python train.py --d_model=64 --d_mlp=192 --vocab_size=19455 --activation="geglu" --norm="rmsnorm" --norm_eps=1e-06 --bias="none" --parallel_block=false --init="trunc" --init_std_o=0.0834 --beta2=0.99 --batch_tokens=32768 --dataset="wikipedia_en"
Each number is 128 + 32 x the weight over its row's rms, rounded and kept within 0 to 255. Layers, rows and columns count from 0. The size above them is the row's rms in percent of the matrix's.

# layer 11 attention output (transposed), 64x64, rms 0.332, rows 46-63, columns 0-63
size [119 121 110 105  98  83 109 107 109 110 111 111 111 115 105 108 103 111]
[[143 116  86 131 177  94 150 154 128  88 143 160 152 165  84 193  98 137 111 145 145 149 121 150 162 116 144 164 123 110 164 114 184 107 102  97 119  90  83 138 116 131  92 192 177 146 214 167 165  92  99 107 143  75 127 122 136 114 120 141 155 185 156  83]
 [116 126 105 147  59 135 119 128 123 113 172 173 137 138 128 167 145 157 114 185 114 105 131 149  94 107 110 108  86 192  76 106  99 114 111 124  83 127 140 149 148 156 133  88 158 132 170 120 123  59 122 146 186 124 105 101 139 134 131 115 209 164  96  37]
 [ 60 122 147 160 148 127 120 149  88 138 199 142 165 117 163  81 107 134 123 111  71 155 165 132 162 176 132 108 125  77 144 126  79  91 153 121  91  95 132 185 151 163 151 108 191 103 123 124 147 145 140  51 149  80 145  89 127 133 100  98  79 101 143 130]
 [104  94 112 176 156 129 126 104 132 104 116 155 119 158  96 136 233 135 151 104 158 188 174 119 101 111 142 149 126 183 110 111 142  73 137 168 107  83 112 128 103 148  83 156 155 109 119  92 177 218 127 146 135 117 135 125 131 148 107 130 178 187 132 147]
 [ 87 140 163 135  92 124 141 113  66 119  82 114 126 163 130 162  85 166 112 100 118 148 123 151 115 136  62  81 130 133 149 177 111 121 146 103 101  94  95 193  93 196  89 189 144 129  98 139  83 159 113 141  87 146 145  98  43 124 132  95 120 134 153 147]
 [136 137  63 139 125 107 170 141 138 127  92 173 146 202 112 126  78  97 120  66 153 154 131 122 149 115 123 139 129 144  70 140 168 154 191 128 169 119  82  97  89 121 151  78 146 199  92  95 137  89 108 147 139 153 172  91 113 105 118 111 108 108 188  97]
 [130 118  87 135 156  95 128  71  91 138 149 124 146 122 200 109 157  84 153 131 145 140 155  55 114 137 134 151 103 160  80 123  98  80 127 132 133 165 139 133 170  80 167 197  91 180 169 155 113 112  94 122 102 145 137  91 137 167 107  95 125  85 197 153]
 [188 166 151 151 107 118 102  78 138 112 144 126 146 143  99 130 136 161 182 143  92 131 177 108 169  98 153  68 106  97 122 113  86 121 124 134 113 166 109 168 122 128 138 142  84 151 155 138 114 106 115 120 149 129 164 210 131 170  72 114 211  53 112 150]
 [133 136  98 141 101 162 142 122 145  96 129 139 156 164  82 156 150 129  95 112 102  94 156 117 101 114 156  79  60 139 139 112 115 150 108 106 185 149 150 115 199 139 108 139 149 125 131 142 120 112 128 103  71 178 184 121  90  93  11 130 135 147 169 167]
 [112 100  93 122 125 100 111 108 167 191  94  97 157  96 169 195 141 123  92  83  95 172 173 123 176 119 124  89  96 188 174 164 134 148 117 120 173 108 142 120  63 130 159  89 189  94 104 167 121 113 113 112 101 143 115 144 124 147 108  72 139  98  94 138]
 [144 176 101 149 124 140 117 168  96 107  80  73 160 144 135 178 161 146 136 105 127 154 159 136 222 120 175 115 132 165 114 139 126 142  68 118 138 119 213  55 180 159 124 123 136 132 135 129 149 141 146 121 132 146 154 128 120 142 141  84 140 135 165  50]
 [133 209 115 112 179 164 156 171 127 140 162  95 193 140 165  80 114 116 164 108 110  95  89 108 120 154 101 162 126 135 146 182 123  86 131 131 143 136 185 149 120 174 162 118 103  87 176 100 167 131 105 131 128 119  92 122 107  91 114 136 193 103 108 198]
 [ 74 175 120 139 137  89 100 182 147 157 176 128 113 110 115 154 163 150  81 157 110 125  96 137 124  82 120 144 193 152 102  95 114 113 136 170 163 100 159 184 124 135  64 154 142 119 124 153  55 119 131 101 139 168 174  91 180  86 119 153  93 121 159 168]
 [ 89 114 111 156 124 130  96 121 142 176 130  86  78 144  92 134 137  99 123 130 174 114 115 135 188 135 140  86  92 159 183 138 163  85 177  95 147 139 140 203 175 165 172 144 108 124 117 137 153 103  80 213 108 129 148 128  99  96 175 170 164 101 144 126]
 [158 163 131 109 180 169 168 145  82 132 109 160 154  99 145  98 117 100 101 157 112 112 158 126 131 135 125 108  97 143 129  77 123  75  96 145 190 112 126 152 141 126 126 153 117 141 108  43 127 124 205  71  80 122 167 160  62 110 142 155 127 105  59 121]
 [ 71 113 164 101 114 154 132  96 196 136  85 105 168 164 152  89 110 124 157 123 108 158 136 167 156  48 112 132 167  90 105  92 105  96 115 101 116 119 142 100 181 165 105 124 141 205 161 177 123 123 148 141 136 191 103 123  89 138 136 174  85 119 151 140]
 [116 125 140 140  73 146 125  93 141 170 134 171 184 189 120 143 134  58 121  83  87 127  92 141 111 117 169 146  99 128  97 187 124 138 143 168  98 111 180 176 125 141 122 183  93 146 151 162 138 151 171  97 178  77 132 197 183 121 135 147 138 142 127 126]
 [109 119  69 171 148 135 161  82 116 119  81 193 123 124 119 155 152 128  93  89 149 132 140 159 146 146 142 172 163  77 112 149 104  91  94 157  73 139 159 136 105 108 134  82  83  65 123 151 154 130  96  95 121 174 170  76 103  55 161 112 145 101 125 162]]
# layer 11 attention value, 64x64, rms 0.252, rows 47-63, columns 0-63
size [112 108 109 100  88 109 105 103 106  98 107 113 118 107 105 102 106]
[[139 157 125 126 118 130 181  72  94  62 182 121 161 118 138 173 200 118 112 188 130  88 177 141 146 144 127 147  84 160 151 177 101 133 123 159 123 157 137 118  78 126  64 113 102 140 159 103 115 101  92 133  88 164  84 130 112  90 104 145 161 189 134 139]
 [ 88 118 145 132 146  98 109 136 120 127 159  98 171 151 125 124 131 142 155 103 157 119 197 133 109 126 180 115 185 152 169 158 129  64 170  86 131  78  99 147  90 120 144 124  75  80 128 131  65 183 137  90  90  94  99 110 131  82 112 140  79  60 136 105]
 [ 97 120  81 147 115 140 103 101 123 111 129 154 110 104 164 139 170 168 109 137 176 194 136 120 156 118  67 119 108 208  86 152 154 108 124 170 109 142 193 129 172 159 160 195 111 146 151  91 109 158 125 105 153 121 140 103 145 141 126 123 199 188 109  98]
 [ 86 119 163 171  83 137 120 135  76 136  75 105 129 165 162 105 132 146 159 103 148 105 124 139 124 111  74 154 129 150 182 199 113  95 103 155 135 163 107 169  79 102  30 128 141  85 101 116 177 126 152 133 108 165 157  68 111 116 158 119 125 154 155 139]
 [127 131 122 126 173 162  88 115 165 103  63 147 128 145 162  97 113 132  88 107 145 123 164  95  73  73  76 147 144 142  90 108  84 128 160 109 147 153 116 136  87 168 125 156 194 145 146  98 141  75 163 201 101 130 140 127 137  93 165 136 152  77 195 137]
 [133 130 202 125 159 133  97 151 148 140 129 113 181 140 170 113 143 115 120 156 184 121 146 121 151 176 173  79 122 164 108 104 131  88 175 149  98 125 101 149 116  69 142 196 160 203 174 104 114 116 112 149 142 143 109 102 161 211 139 125 152  94 160 118]
 [166 158 123 158 101 143 133 151 111 124 132 149 105 166 101 158 146 166 141  76 140  78 101  99 155 166 185  36 161 138 137  99 169 153 154 162 106 167 101 143  78  86 124 119  94 127 144 119 123 132  98  84 158 171 126 181 167 144  67  78 138  87 148 119]
 [154 140 133 150  85 113 138 157 162 167 143 129 170 127 122 188  96 165 105 134 111  86 157  36 158 119 153  81 116 108 144 122 172 121 144 131 192 142 146 120 153 113 124 159 192 114 118 101 146 145 129 130 124 164 112  76  78  78 122 192 172 146 188 117]
 [105  80 157 150  96 117 142 157 151 191 122 173 159 144 145 169 153  97 138  74 171 171 209 150 138 127 152 129 109 156 196 108 176 135 127 127 153 118 102 147  87 154 143  85 196 129  89 122 122 121 117 135 155 130 173 126 158 123 120  98 114  71  63 138]
 [150 158 154 107 132 163 162 196 153 114 116 130 155 140 129 173 155 139 112 135 157 177 166  83 144 135 134 155 173 149 173 120 109 168  62 127 160 155  88 116 145 207 187 138 199 168 131 126 175 150 142 107  93 184 134  98 112 155 126 125 165 125 119  94]
 [106 197 130  88 111 164  63 119 110 129 117 130 178 106 179 123 111 136 157 123 126 143  88 102  95 170 137 116 129  81 158 128 145  93 138  97 139 115  74  86 147 194 151 129  97  99 197 130  88 180 181 113 133 116 108 150 126  98 103 130 113  82 182 175]
 [106 124 117 181 154 105 157 116 127  77 135  98 151 121 146 114 103 181 133 162 103 111 109 106 145  74 137 164  75 175  83 106  91 104 148 151 117 140 113 152 135 106 119 133 175  70  96 187  81 164 100  62 112 123 111 150  99 106 130 226 122 121 103 105]
 [ 77 111 159 120 165 132 148 133 121 141 119 143  86 124 151 152 128 139  64  79 165 133 105 164 155 162 148  42 131  84  98 139 122  88 133 104 164 144 120  96  79 122 136 121 156 191  79 155 184 161 126 190 158  93  90 152 103  77 148 168 138 107 145 130]
 [ 93 156  83 121 106 180 133 150  91 121 100 143 173 127 125 152  98 120  88  85 129  54 121  95 108 163 138 105 197 124 167  86 148 125 176 117 188 107 154 170 169 116 139 120 106 142 132  90 102 123 147 119  79  92 190 106 100 146 139 153  87 182 117 176]
 [120 119 110 117 158 147 115 173 124 183 123   0 134 172 123  84 117 122 163 124 103 143 158  79 134 107 115 141 151 136 107 106 120 161 138 143  95 122 164 142  75 106 178 123 146 109 118 134 229 143 132 175 163 130 121 109 146 139 107 162 106 120 129 135]
 [103 168 119 107 136 173  89  91 171 128 168 109 135 160 141 158  72  76 112 109 132 126 125  89 140 158 148  94 134  95  94 107  99 115 137 112  56 163 138 177 139 139 118 172 111 178 137 117 118 137 101 115 167 111 119 106 231  51 142 146 148 100 104  99]
 [130  70  79 169 175 138 124 110 185 143 104 157 168  84 105 134 135 182 148 150 137 173 103 156 126 149  81 130  94 161 116 110 132 139 121 113 107 154 110  44  86 160 132 119 116 145 176 119 152 136 178  73 102 132 142  84 141  78 190 150 140 100 177 132]]
# layer 11 MLP gate, 192x64, rms 0.237, rows 0-23, columns 0-63
size [104  98  89 110  96 103 118 104  92  92 104 109 108  95  72 111  93  88 102 103  92 100 121 107]
[[103  99 168  46 161  85  85 141 120 100 185 144  62 193  96 140 103 127 110 146 106  91 122 200 137 141 148 131 167 169 145 130 155 117 151 136 135 142 100 175 184 145 191 125 124  96 120  82 116 137 135  80 109 126 108 125 124 119 146 142  98 146  76  96]
 [134 129 162 123  64 120 108 145 145  45 146 159 137 175  87 108 173  83 109 149  86 178 128 166 134 150 112 178  99 138 215  98 137 146 115 106 121 131 107 169 178 136 142 100 111 133  95 194 119 138 143 152 106  93  90 117 157 118 152  98 162 173  99 142]
 [105 167 158 181  58 145 127 134 163 180 124 130 153 170  90 111  59 103 150 131 164 173 218 155 101 176 171 126 161 167 122 154 127 132 114 131 158 161 122 161 125 147 132 151 121  88  95 158 101 122 122 154 141 147 103 101 143  93 100 134  73 189 128 138]
 [120 136 162 128 113 141 101 195 131 148 101 132 109  85 132 151 143 169 160 162 177 115  66 155 100 133 204  82 100  99 107 132 156 141 148 140 113  78 166 136 118 148 194 139  69 103  93 130  93 155 100 108 103  77 115 136 148  70  66 155 140 147 145  93]
 [179 117 151 114 191 122  73 117 174 131 109 133 144  87 113 144 139 134 103  87 101 138  84 126 143 150 181 123 107 142 102  92 131 130 133 153  92  67 120 122 102 155 150 126 243 159  98 144 115 191  93  99 143 144 140 121 128 116 158 147  92 119  67  81]
 [ 85 158 112  47 127 180 117  70 133 161 169 162 134 195 163 128 145 132 184 130 166 140  95 172 131 122 118 108 127 109 162 140 124 165 128 157  91  86 110 100 193 150 109 139  88 121 134  88 177 119 140 136  94 147 109  64 189 106  90 116 121 122 130 143]
 [132 113 135  57 127  79 151 181 116  94 119 133  56 167 163 176  84 108  92 136 152  73 144 122 121  91 120 189 175  79  95 113 115 129 152 192 106 191 175 142 135 120 127 119 121  88 106 111 147 107 143 115 123 132 126 127 140 100 160 169 109 189 118 151]
 [ 82 108 137 154  84 134 134 150 123 118 111 137  86 133 167 106 167 146 128 114 146 137  64 135 125 128 146  97 132 171 110 142  84 100 146 127 108  63  85 173 151  75 130  73 153 138 150 117  89 182 161  80 125 108 144 190  86  74  61 164 117 112  78 136]
 [155  74 165 104 129  83 126 139 169 110 141 100 125 122 121 105 108 191  72 118 196 111 120 161 132  81 165 145 122  95 137  87  57  75 142 107 128 123 158 144  75  97 127  99 153 124 108  92 126 116 122  92 145 117  89 183  88 123 154 174 192 149 169 127]
 [ 85 109 132 128 181 194 128 123  84 139 178  89 157  87 136 140 102 114 119 126 156 114 162 166  88 117 179  89 156 164 116 107 118 146 140 150  88 185 123  95 200 131 162 105 142 154 141 131 137 117 112 212 116 106 158 103 113 199 135 106 143 142 171  88]
 [172 150 130 130 149 100  77 216 124 101  76 127 188  65  97 125  80 127 147 106 144 148 125 103 113 117 140 137 121  98 164 128 161 154 121 106 154 198 115  89 118 130 181 177 133 141 150 137  86 111 111 100 205 121 187 144 136 148 138 118  86 162 117 132]
 [142 132 154 123 153 111  90  98 109 120 115 138  94  92 169 137 111 164  95  90  70  88  95 115 132 151 200 211 116 161 165 122 103 101 147  93 167 132 111 107 110 140  83 134 105 121 150 100 150 132 147 145 153 168  92  63  85  91 122 165  76 121 172  74]
 [128  82 138  92  90 117  97 147 142 132 109  90 126 135 124 179 162 130 175 104 128 125 181 134  89 133 163 203  94 161 128 125 125 131 128 140  69 166  76 118 154 137 132 138  95  59 124 136 130  49 173  76 135 145 144 101 159 137 150 162  50 105 145 109]
 [121 141 111  67 161 152  72 117 167 129 125 121 146 143 151 158 102 111 122 158 161 148 117 214  83  64  77 115 125 109 143  50 127  93 144 133 161 113 149  84 147 151 156 123 102 100 167 151 158 130 135 115 108 197  64 121 156 171 152 138 148 136 146 168]
 [133 158 106 125  80 193  96 148  90  83 149 147 137 130  90 126 195 142 115 131 175 150 143 155 152 115  50  81 134 153  98 123 124 132  78 130 188 141 105 109  98 100 140 114 171 138 152  91 129  65 135 204 165 112 122 132 108 161 116 136 147  82 164 165]
 [169 126 135 120 108 133  66 129 175 149  78 169 125 124 156 125 175  71 132 131 118 177  72 150 110 144 143 160 135 162 164 188 123  73 120  87 156 147 115  92 160 133  62  90 141  73 157 142 129  93 129 128 163 129 210  87 107 138 106 112  88 117 138 124]
 [127  81 129 151  37  50  95 111 127 123 160 120  90 121  75 117 110  98 166  74 187  86 134  95 117 132 113 172  82 150 148 155  87  93  98 136  98 157 129  98 107 102 191 178 119 155 121 136 154 123 160 113 147 117 141 140 144 119 143 157 115 171 173 114]
 [ 94 120 138 110 159 202 132 150  92 128  98 104 168 124  91  85 147  88 188 178 150 145 181 147 116 103 161  98 162  95 125 134  88 112 201 132 135 138 111 129 129 114 100 177 148 197  95 137 108 111  96  70 143 132 155  67  97 138  92 147 141  90 124 100]
 [106 105 128 147 122 116 174 159 116 217 135 159 135 135 140 126 106  84 149  74 116 198  97 147 156 128  72 125  85 121 135 144  54 137 112 120 158 102 163 111  55 160 160 201 174 131 152 158 163 143 135 133 119 128 134 171 119 120  80 158 128 135 133  94]
 [143 161 163  80 137 112 139 139  85 126 103 139 104 156 152 132 112 148 187  69 172  83 111 125 103 123 158 156 114  90 136 150  80  88 169  93 164 113  83 157 164 150  97 128 121 114 140 109 123 157 132 124 175 136  80 111 105 159 213 163  83 180 185 158]
 [ 81 143 111 122 115 199 113 156 162 143 137 141 152 120 147 141 135 115 113  80  98 137 158 132 137 156 191 103 114 143 151 163 128 124 137 126 194 107 133  93 104  62  84 106  79 185  92 114 151 107 144 152 100 168 173 228  90  99 141 126 126 109  85 134]
 [110 168 178 109 169  91 136 104 132 129  97 120 114  95 154 116 128 150  93  65 126 115 147 138 125  99 164 117 173 106 161  62 102 113 160 162  99 100 122 137 127  76  53 172  75 119 102  66  83 117 122 107 144 125 168 141 164 111 155 204 132 142 172 132]
 [180  79 118  71 149  93 119 157 171 154 183 161  74 172 106 139 135 112 124 142 114 107 132 140  76 138 111 171  74 124 164 104 137 161 149 163 107 131 112  92  90 187 160 117 119 119 145 112 109 105 136 110 107 113  47  78 118 148 136 154  45 120 108 116]
 [109 133 132  76 136 144  60 102 197 140 171 160 107 115 140 116 161 113 128 132  80 127 114 154  53 158 199 129 132 179 176 145 138 103 149 105 153 118 128 117 180  83  74 131 125 120 115  85 106 103 169 148 115 169 135 116  82 157 154 113  86 145 152 179]]
# layer 11 MLP up, 192x64, rms 0.252, rows 0-22, columns 0-63
size [117  84  88  95  98  93 113 101  93  87  93 101 112  84  86 105 106  91  95 108  89  99 122]
[[ 90 119 173 132  90 114  67  96 128 124  81 103 155 147 130 172 136 140  95 133 110  73  93 190 123 134 161 168 113 127 216 103 146 159 131 163 119 127 104 141 138 148 146 124 121 129 182  91 176 118 161 108 227 105  84 105  91 117 166 116 119 146 134 127]
 [124 141 110  92  99 120 126 164  90  83  87 148 126 147  55 148  98 174 139 129 100  90  99 124 111  95 122 115  53 148 147 176 134 130 142 124 105 168  91 101 148  58 135 146 139 127 137  98 138  81 107  61 104 113 106 170 157 111 125 115  58 133  82 187]
 [ 78 145 133 173 137  88 101 119 124 144  69 110 130 130 157 106 119  62  96 113 184 129 110 173 163 143 144 126 201 127 135 107 147 120 117  92  96 142 144 110  72 138 165 115  46 125 173 122 110 169 137  90 123 213 140 101 192 112 142 146 130 142 112 125]
 [192 163 143  91 134 122  66 151 124 105 118 146 135 118 106 121 138 156  72  86 140  81  79 141 121  96  95  85 130  83  86 164 122 139 110 134 130 123 115 122  74 161 198  94 107 153 124 185 136 152 170 154  78 117 141 122 180  84 128  75  65 134 124 144]
 [171  86 112  91 122 109 161 142 100  88 133 118  99 131 130  79  96 104  96 143 106 144 128 105 122 130 119 148 105  59 199  96 171 127 128 162 105  94 107  80 177 109 131 129 177 185 114 152 116 112 106 172 139 156 192 123  96 134 170  92 172 111 125  52]
 [125 190 140 131  74  70 138 100 102 149 108 177 166 126 153 160 145 148 118 155 146 140 103  89 168 188 111  75  95 204 135 112 189  87 156 107 131 107 129 138  43 136  91 116 114 144 140 103  79 124 165 149  98  91 130 160 144 152 120 158 102 113 108 129]
 [100  81 166 114 173 121 147 137 164 114 149 105 123  95 126 118 153 126 142 162 155  87 111 130 130 114 187 171 190 152 109 132 170 120 153 161 197 189 150 122 152  98  86 178 124 157 128 137 129 114 119 122 104 111 112  83 128 104 208 174  91 165 189  89]
 [ 93 151 120 128 164 160  99 142  83 141 131 190 106 167 114 164 118 107 142 115  91 160 143 148  81 119 120  91 116 102 162  84 131 117  97 215 225 167 162 115 146 154  85 153 123 185  65 121 162 122  87 150 134  95 131 138 117 145 124 109 129 139 105 169]
 [ 71 106 132 125 112  63  45 169 111 140 166 107 132 152  68  79  84 131 177 131 134  74 155  95 131  96 162 145 102 131 193  98  93 108 170 132 144 135 123 121 124 189 156 120  81 148 123  94 112 114 163 103  96 163  88 132  96 136 136 139 143 164 154 100]
 [117 124 105  71 193 152 108 161 144 130 180 142 104 169 119  82  97 152 164 125 111 105 122 160 166 149 151 143 196 116 158 135 178 182 112 183 112 175 146 105 187 119 105 124  97 151 162 155 146  98 160  60 158 149 126 170 179 151 144 132 102 143 154 131]
 [104 133  87 184 126  91 187  82 155 158 106 145 134 162 100 156  98 115 160 132  79 115 139 109 142 112 140 172 156 111 163 143 124  98  84 148 172 154 189 135 137 195 123  88 129  93 102 167 130 109  76 150 128  79 177 103 119 156  94 108 121 116  90 202]
 [110 158  60  96 108  69 131 118 151 149  82 125 131  90  80 124  80 134  79 101  72 155  78 115 110  39 141 118 170 147 123 153 197 116 141 142 108 167 150 107 135 183 119 139 143 124 113 111 150 153 110 146 166 147 153 122  69 120 101 145 134  86  88 120]
 [158  86 183 101 126 159  70 110 158 193 133 128 132 123 101 137 223  89 104 110  94 140 161 169 110 103 140 166 151 103 123 172  99  98  91 122 105 172 136  98  86 111  98 134 138 121  82 179 151  85 112 179 110 101 140 134 101 142 171  81 113 157 127 148]
 [158  64 117 101  74 146  84  72 162 112 124 144 106 110 124 117 142 145  98 123  97 127 126 116 110 168 134  71 115  97 122 155  94 151 138 140  95 130 161 169 139 104  84 121 160 118 116 109 122 168  39 145  86  75 154 187 116 177 141 156 161 116 202 114]
 [ 90  92 123 102 111 172 100 175  86 174  71 118 178 164 122  91 174 120 132 190 115 112  98 175 130 122 146 159 173 119 112 124 105 157 108 114 121 110  92 141 106 178 113  86 114 143  86 107 126 146 147 122 121  67 126 137 134  59  68 112  60 116 120  89]
 [157 167 100  95 134  75 143  90 142  85 161 118  86 121 135  94 127 130  76 101  94 160 125 146 136 112 125 108 114  90  98  85  96 131 202  53  84 110 137  89 170 110  58 133 108 127 104 105 116 176  85 159 158 157 143 165 161  96 116 135 145  75 121  93]
 [147 127 114 119 139 108 133 156 113 119 106 142  73 197 155 111 152 110  83  97 118 139 171 112  69 121 203 162  85 131 179 116 145 137 122  90 145 155 126 132 108  91 201 131 142 164 146 102 119 171 124 112 135 166 111 108 214  97 173 160 154 134 141  66]
 [145  71  78 154 102 143 126 147 104 106 161 133  82 154 150 127  96 155 138  81 159  59  90  96 127  38  85 139 106 141 148  81 107  76  88 105 140 101 121 106 199  97 108  86 120  86 161 100 150  75 118 125 123 162 127 106 121 130 104 137 130 136  98  94]
 [114 134 183 124  81 132 123 143 152 150 142 148 116  91 111 136 100 163  94 132 203 100 152 178 113 124 144 100 147 164 105 116 144 122 124 175 118 106 140 155 150  83  90 135 101 152 187  99  98 109 157 118 114 192 112 165 220 153  92 109 111  59 136 176]
 [148 162 188 106 114 195  89 145 119 180 102 135 166 188 120 148 143 118 165  96 143 189  92 138  97 125 121  80 123 119 153 108  88  72 112 166 176  91 139 111 124 113 157  98 147 112 104 188 115 145 137 141 125 125 204 161 164 134 131  93  89 119 101 175]
 [ 99 107  38 179 100 113 166 158 102  63 191 164 129 142 103 102 161 145 177 138 131  92 155  78 145 138 132 140 108 113 147 149 106 150 199 171 116 101  98 164 136 203 138 168 131 130 131 118 117 141  76 135  94  97 120 125 134 130 141 123 143 167  83 151]
 [138 169  86  97 147 178  83 151 125 120  74 155  90  86 109 139 148 108 149 191 135 141  83 100 102 119 154 133 131 181 180 177 148 172 123 103 115 114 120 177 128 152 140  69  74 191 129 114  98 156 192  89 102 140 124  95 109 121 102 144 137 182 122 138]
 [109 141 132 134  27  86 143 106 121  96 124 141 141 172  84 150  74 155 122  82 112 103 155 108 129 133 151 130 104 113 127 190 137 138 146 116 175  86  88 164 152  77 154 145 146 153 107 127 148 137  52  81 187 123  89 110 169 164 180 122 123 155 111 136]]
# layer 11 MLP down (transposed), 192x64, rms 0.241, rows 0-22, columns 0-63
size [107  91  94  86  99  92 101 101  86  90 103 103  99  89  88 104 108  88 106 104  88 105 120]
[[109 117  43  62 156  67 165 118 146 146 113 142 142 195 115 156 143 127 100 159 123  86  99 199 141  92 172 147 174 140 150 147 153  99 127 146 142 164  86  86 125 121 120 168 186  99 173  78 127 147 127 138 155 138 147 120 116 100 118 166 137  87 145  99]
 [115 117  98 135  96 102 126  41 103 160 149 199 130 104 133 130 144 120 138  94  98 157 119  91  70 165 164 142 104 149 152 121 149 122 130 122 144 120  78 199 169 114 147  88 139 128  81 136  89 139 174 120 116 104 152 156 193  65 163 100 136 159 115  74]
 [143  89 127  77 123 104  75 173  90 149 126 106 142 144 160 125 138 139 103 176 115 110 166 186 134  98 170  88 135 109 140 116 182 102 136 152  70 195 117 107 119 102 113  65 138 133 130  65 139 138 171  93 125  34 120 116 122 149 145 170 168 121 118 125]
 [126  80 107  91  87 126 108 145 117 100 149  51 150 169 215 190 129 118 153 125 128 128 114  94 147 147  82 133 138 163 162 150 105 128 179 107 162 128 127 101 100  83 118 165  95 107 112 126 124 139  72 148 132  83 125 198 151 153 112 180 183 157 127 125]
 [127 139 108 167 177 178 132 162 136 162 106 128 130 142 184  89  63 195 110 140 135 151 114 139 147 104  80 122 100 167  95 139 121 129  50  95  69  97 120 116 116 122  76  83  82 121 111 120 100 151 133  82 173 120 107  84 106 146 130  98  78 110 164 158]
 [126 164 123 110 157  81 137 152 118 126 145 152  88 124  65 139 116 156 115 124 136 161 145 134 101 116  63 178  96 121 124 114  71 158 180 151 156 119 116 103 130 186 187  68 126 107 151 130 167 139 181 140  83 148  65 157 116 151 118 203  86  92 123 115]
 [176 178  75 130  86 143 108 119 127 112 138 153 103 172 147  97 166 108  98 125 144  75 109 143 122 134 142 135 193 101  97 151 129 151 178 213 122 205 121 168 124 145 120 104  96 114 166 138 150 120 112 112 135 144 132 149 128 129  84 187 140 164 125 212]
 [ 87 137  92 175 107 136 152  77 140 124 158  82 200 160 115 175 128 109 105  88 130 153 132  65 145 163  82 151 144 191 168 117 159 138 110 150 101 161  95 187 157 110 160 136  94 158 138 119 115 154  97 115 166 177 150  84 104 150 135  99 174 104 170 124]
 [178 166 108 105 117 132 122  85 125 109  83  93 155 153 165 115 222 122  62 132 166 133 127 180 139  87 136 176 106  75 120 177 138  96 104 136  93 136 151 128 133  98 101 169 156 129 130 144 130 163 121  93  94 139 190 164 156 129 115 187 109  76 129 144]
 [116 125 132 134 116 168 130 198 105 132 117 162 164 116 120  97 102 194 132 115 132 159  54 143 170 175 130 127  82 129  75 115 111 115  79 132 185 171 108 179 195 166  90 104 125 119 142 145 106 136 201 153 134 165 179 125 114 142 118 162  96 133 116 151]
 [129 134 125  95  93 158  92 202 114 135 137 142 116  91  96 100 116 147 153 156 136 146 129 173 132 122  88 153  55 123  91 115 181 130 119 101 102 160  86 137 151 123 100  85 102 146 111  82 170 118 175 157 150 151 104 110 149 142 123 249  84 116 136 113]
 [164 167  88 116 116 117  95 122 152  66 121  97 146 187  91  94 141  73 166 138 186  82  67 124  88 138  79  55 116 149 103 129 111 134 110 139 117  76 116 133 133 177 143 131 152 106 103 170 107  95  92 172 129 108 145 111 147  82 124 155 123  98 140  70]
 [125 115 133 156 140 134 159 140  84 124 124 123  88 113 213  88 155  86 134 155 111 148 125 118 126 117 128 116 127 147 116 162  85 120  65 128 158 176  94 127 170 105 131 108 143  47 154  86  98  67 146  85 109 115 123 185 139 103 139 104 163 124 169  41]
 [ 60 160 162 139 132 129 172 200 152 174 123 164 115 116 118 183 116 136 164  99 172 110 145 110 137  59 111 135  95 148 123 113 120 139  98 107 164 111 126 146 112 184 108 156  75 178 147 157 147  91 163 127 145 181 101 122 113 102  94  56 108  88 122  90]
 [159 115 172  90 174 109 135  57 180 160 164  88  73 149 151 100 120 159 114 107 170 143 145  72  61 123 158 127 172 150 150 159 108 164 173 109 135 179 188  84 155 131 154 137 132  85 137 174 155 114 116 132  93 108 133  94 117 116 126 114 161 112 116 171]
 [123 154  94 110 140 107 178 131  89 143 174 116 145  95 140 103 138 117 142 153 125 134 139 135  99  52 186 116 146 103  38  72 136 114 137 108 121 158  83  96 112 107  96  89  99 192 102 126 142 140  82 118 146 139 110 200  90  86 172 136 165 122 157  96]
 [100 103 113 128 224 112 136  50 162 140 121 128 121 175 147  97 148 117 144 106  66 140 122  83 100 140 167 160 163  96 124 172 131 119 156 121 150 110 138 163 104 135 120 146 112  92 115 215 136 106 113 185  91 182 118  72 123  99 124  94 139 126 106 159]
 [175 116  80 129 114 137 143  80 152 137 148  98 126 123 147 147  96 140  95 114 171 165 130  97 150 124 166 169 132 138 199 172 129 112 105 164 133 130 137  87 145  90 122  87  83 122 138 111 131 104  73 142 168 144 132 116  90 155 131 219  53 204 115 115]
 [173 133 113 107 164 175  63 163 166 113  65  89 121 153 106 175 100 153  97 154 124 104 128 111 149 153 168 126 139 134 120  85 179 139 165 127 126 156 104 180 111  97 107  78  97  91  77 106  96 154  70 141 112 120 135 121 128 122 128 198 137 101 202 117]
 [104 135 122 153 120 115 175 177 154  69  74 128 150 114 103 126 145 126 165 120 186 120 169  80 129 139 143 139 158 134 115 120  98 138 154 104  67 122  87  95 120 129  61 145 116 125 112  96 111 160  67 112 157 110  82 178 137 156 156 231 126 117  95 153]
 [122 104 122  66 141 143 121 116 112 157 107 117 135 145 167 182 115  87 106 115 125 164 110 112 116  93 112 153 155 130  79 149 193  97 120 148 176 106 130 181 145  90 121  98  89 155 113 133  89  77 203 135 110 123  84 120  41 143 146  65  96 114 163 103]
 [114  76 174 150 142  99 163 127 134  86 166 152 139 167 121 149 176 138 145 111 101 104 129 106 114 130 164 131 114 137 139  79 102 132 109 157 134 176 160 117 168 142 139 186 132  74  94 105 181  99  46  99 127  26 108 119 160 141 138 112 119 102 145 181]
 [ 74 142 160 130 136 118 117 114  79  89 114 125 157 143 152 177 102 127 143  85  77 154 109  95 160 192  75  91 173 121 143 145 156  87 120  99 122 100  99 151  91 131 146 117 121  70 183 130 134 198  51 133 109 131 113  89 139 103 130  80 145 128 115  73]]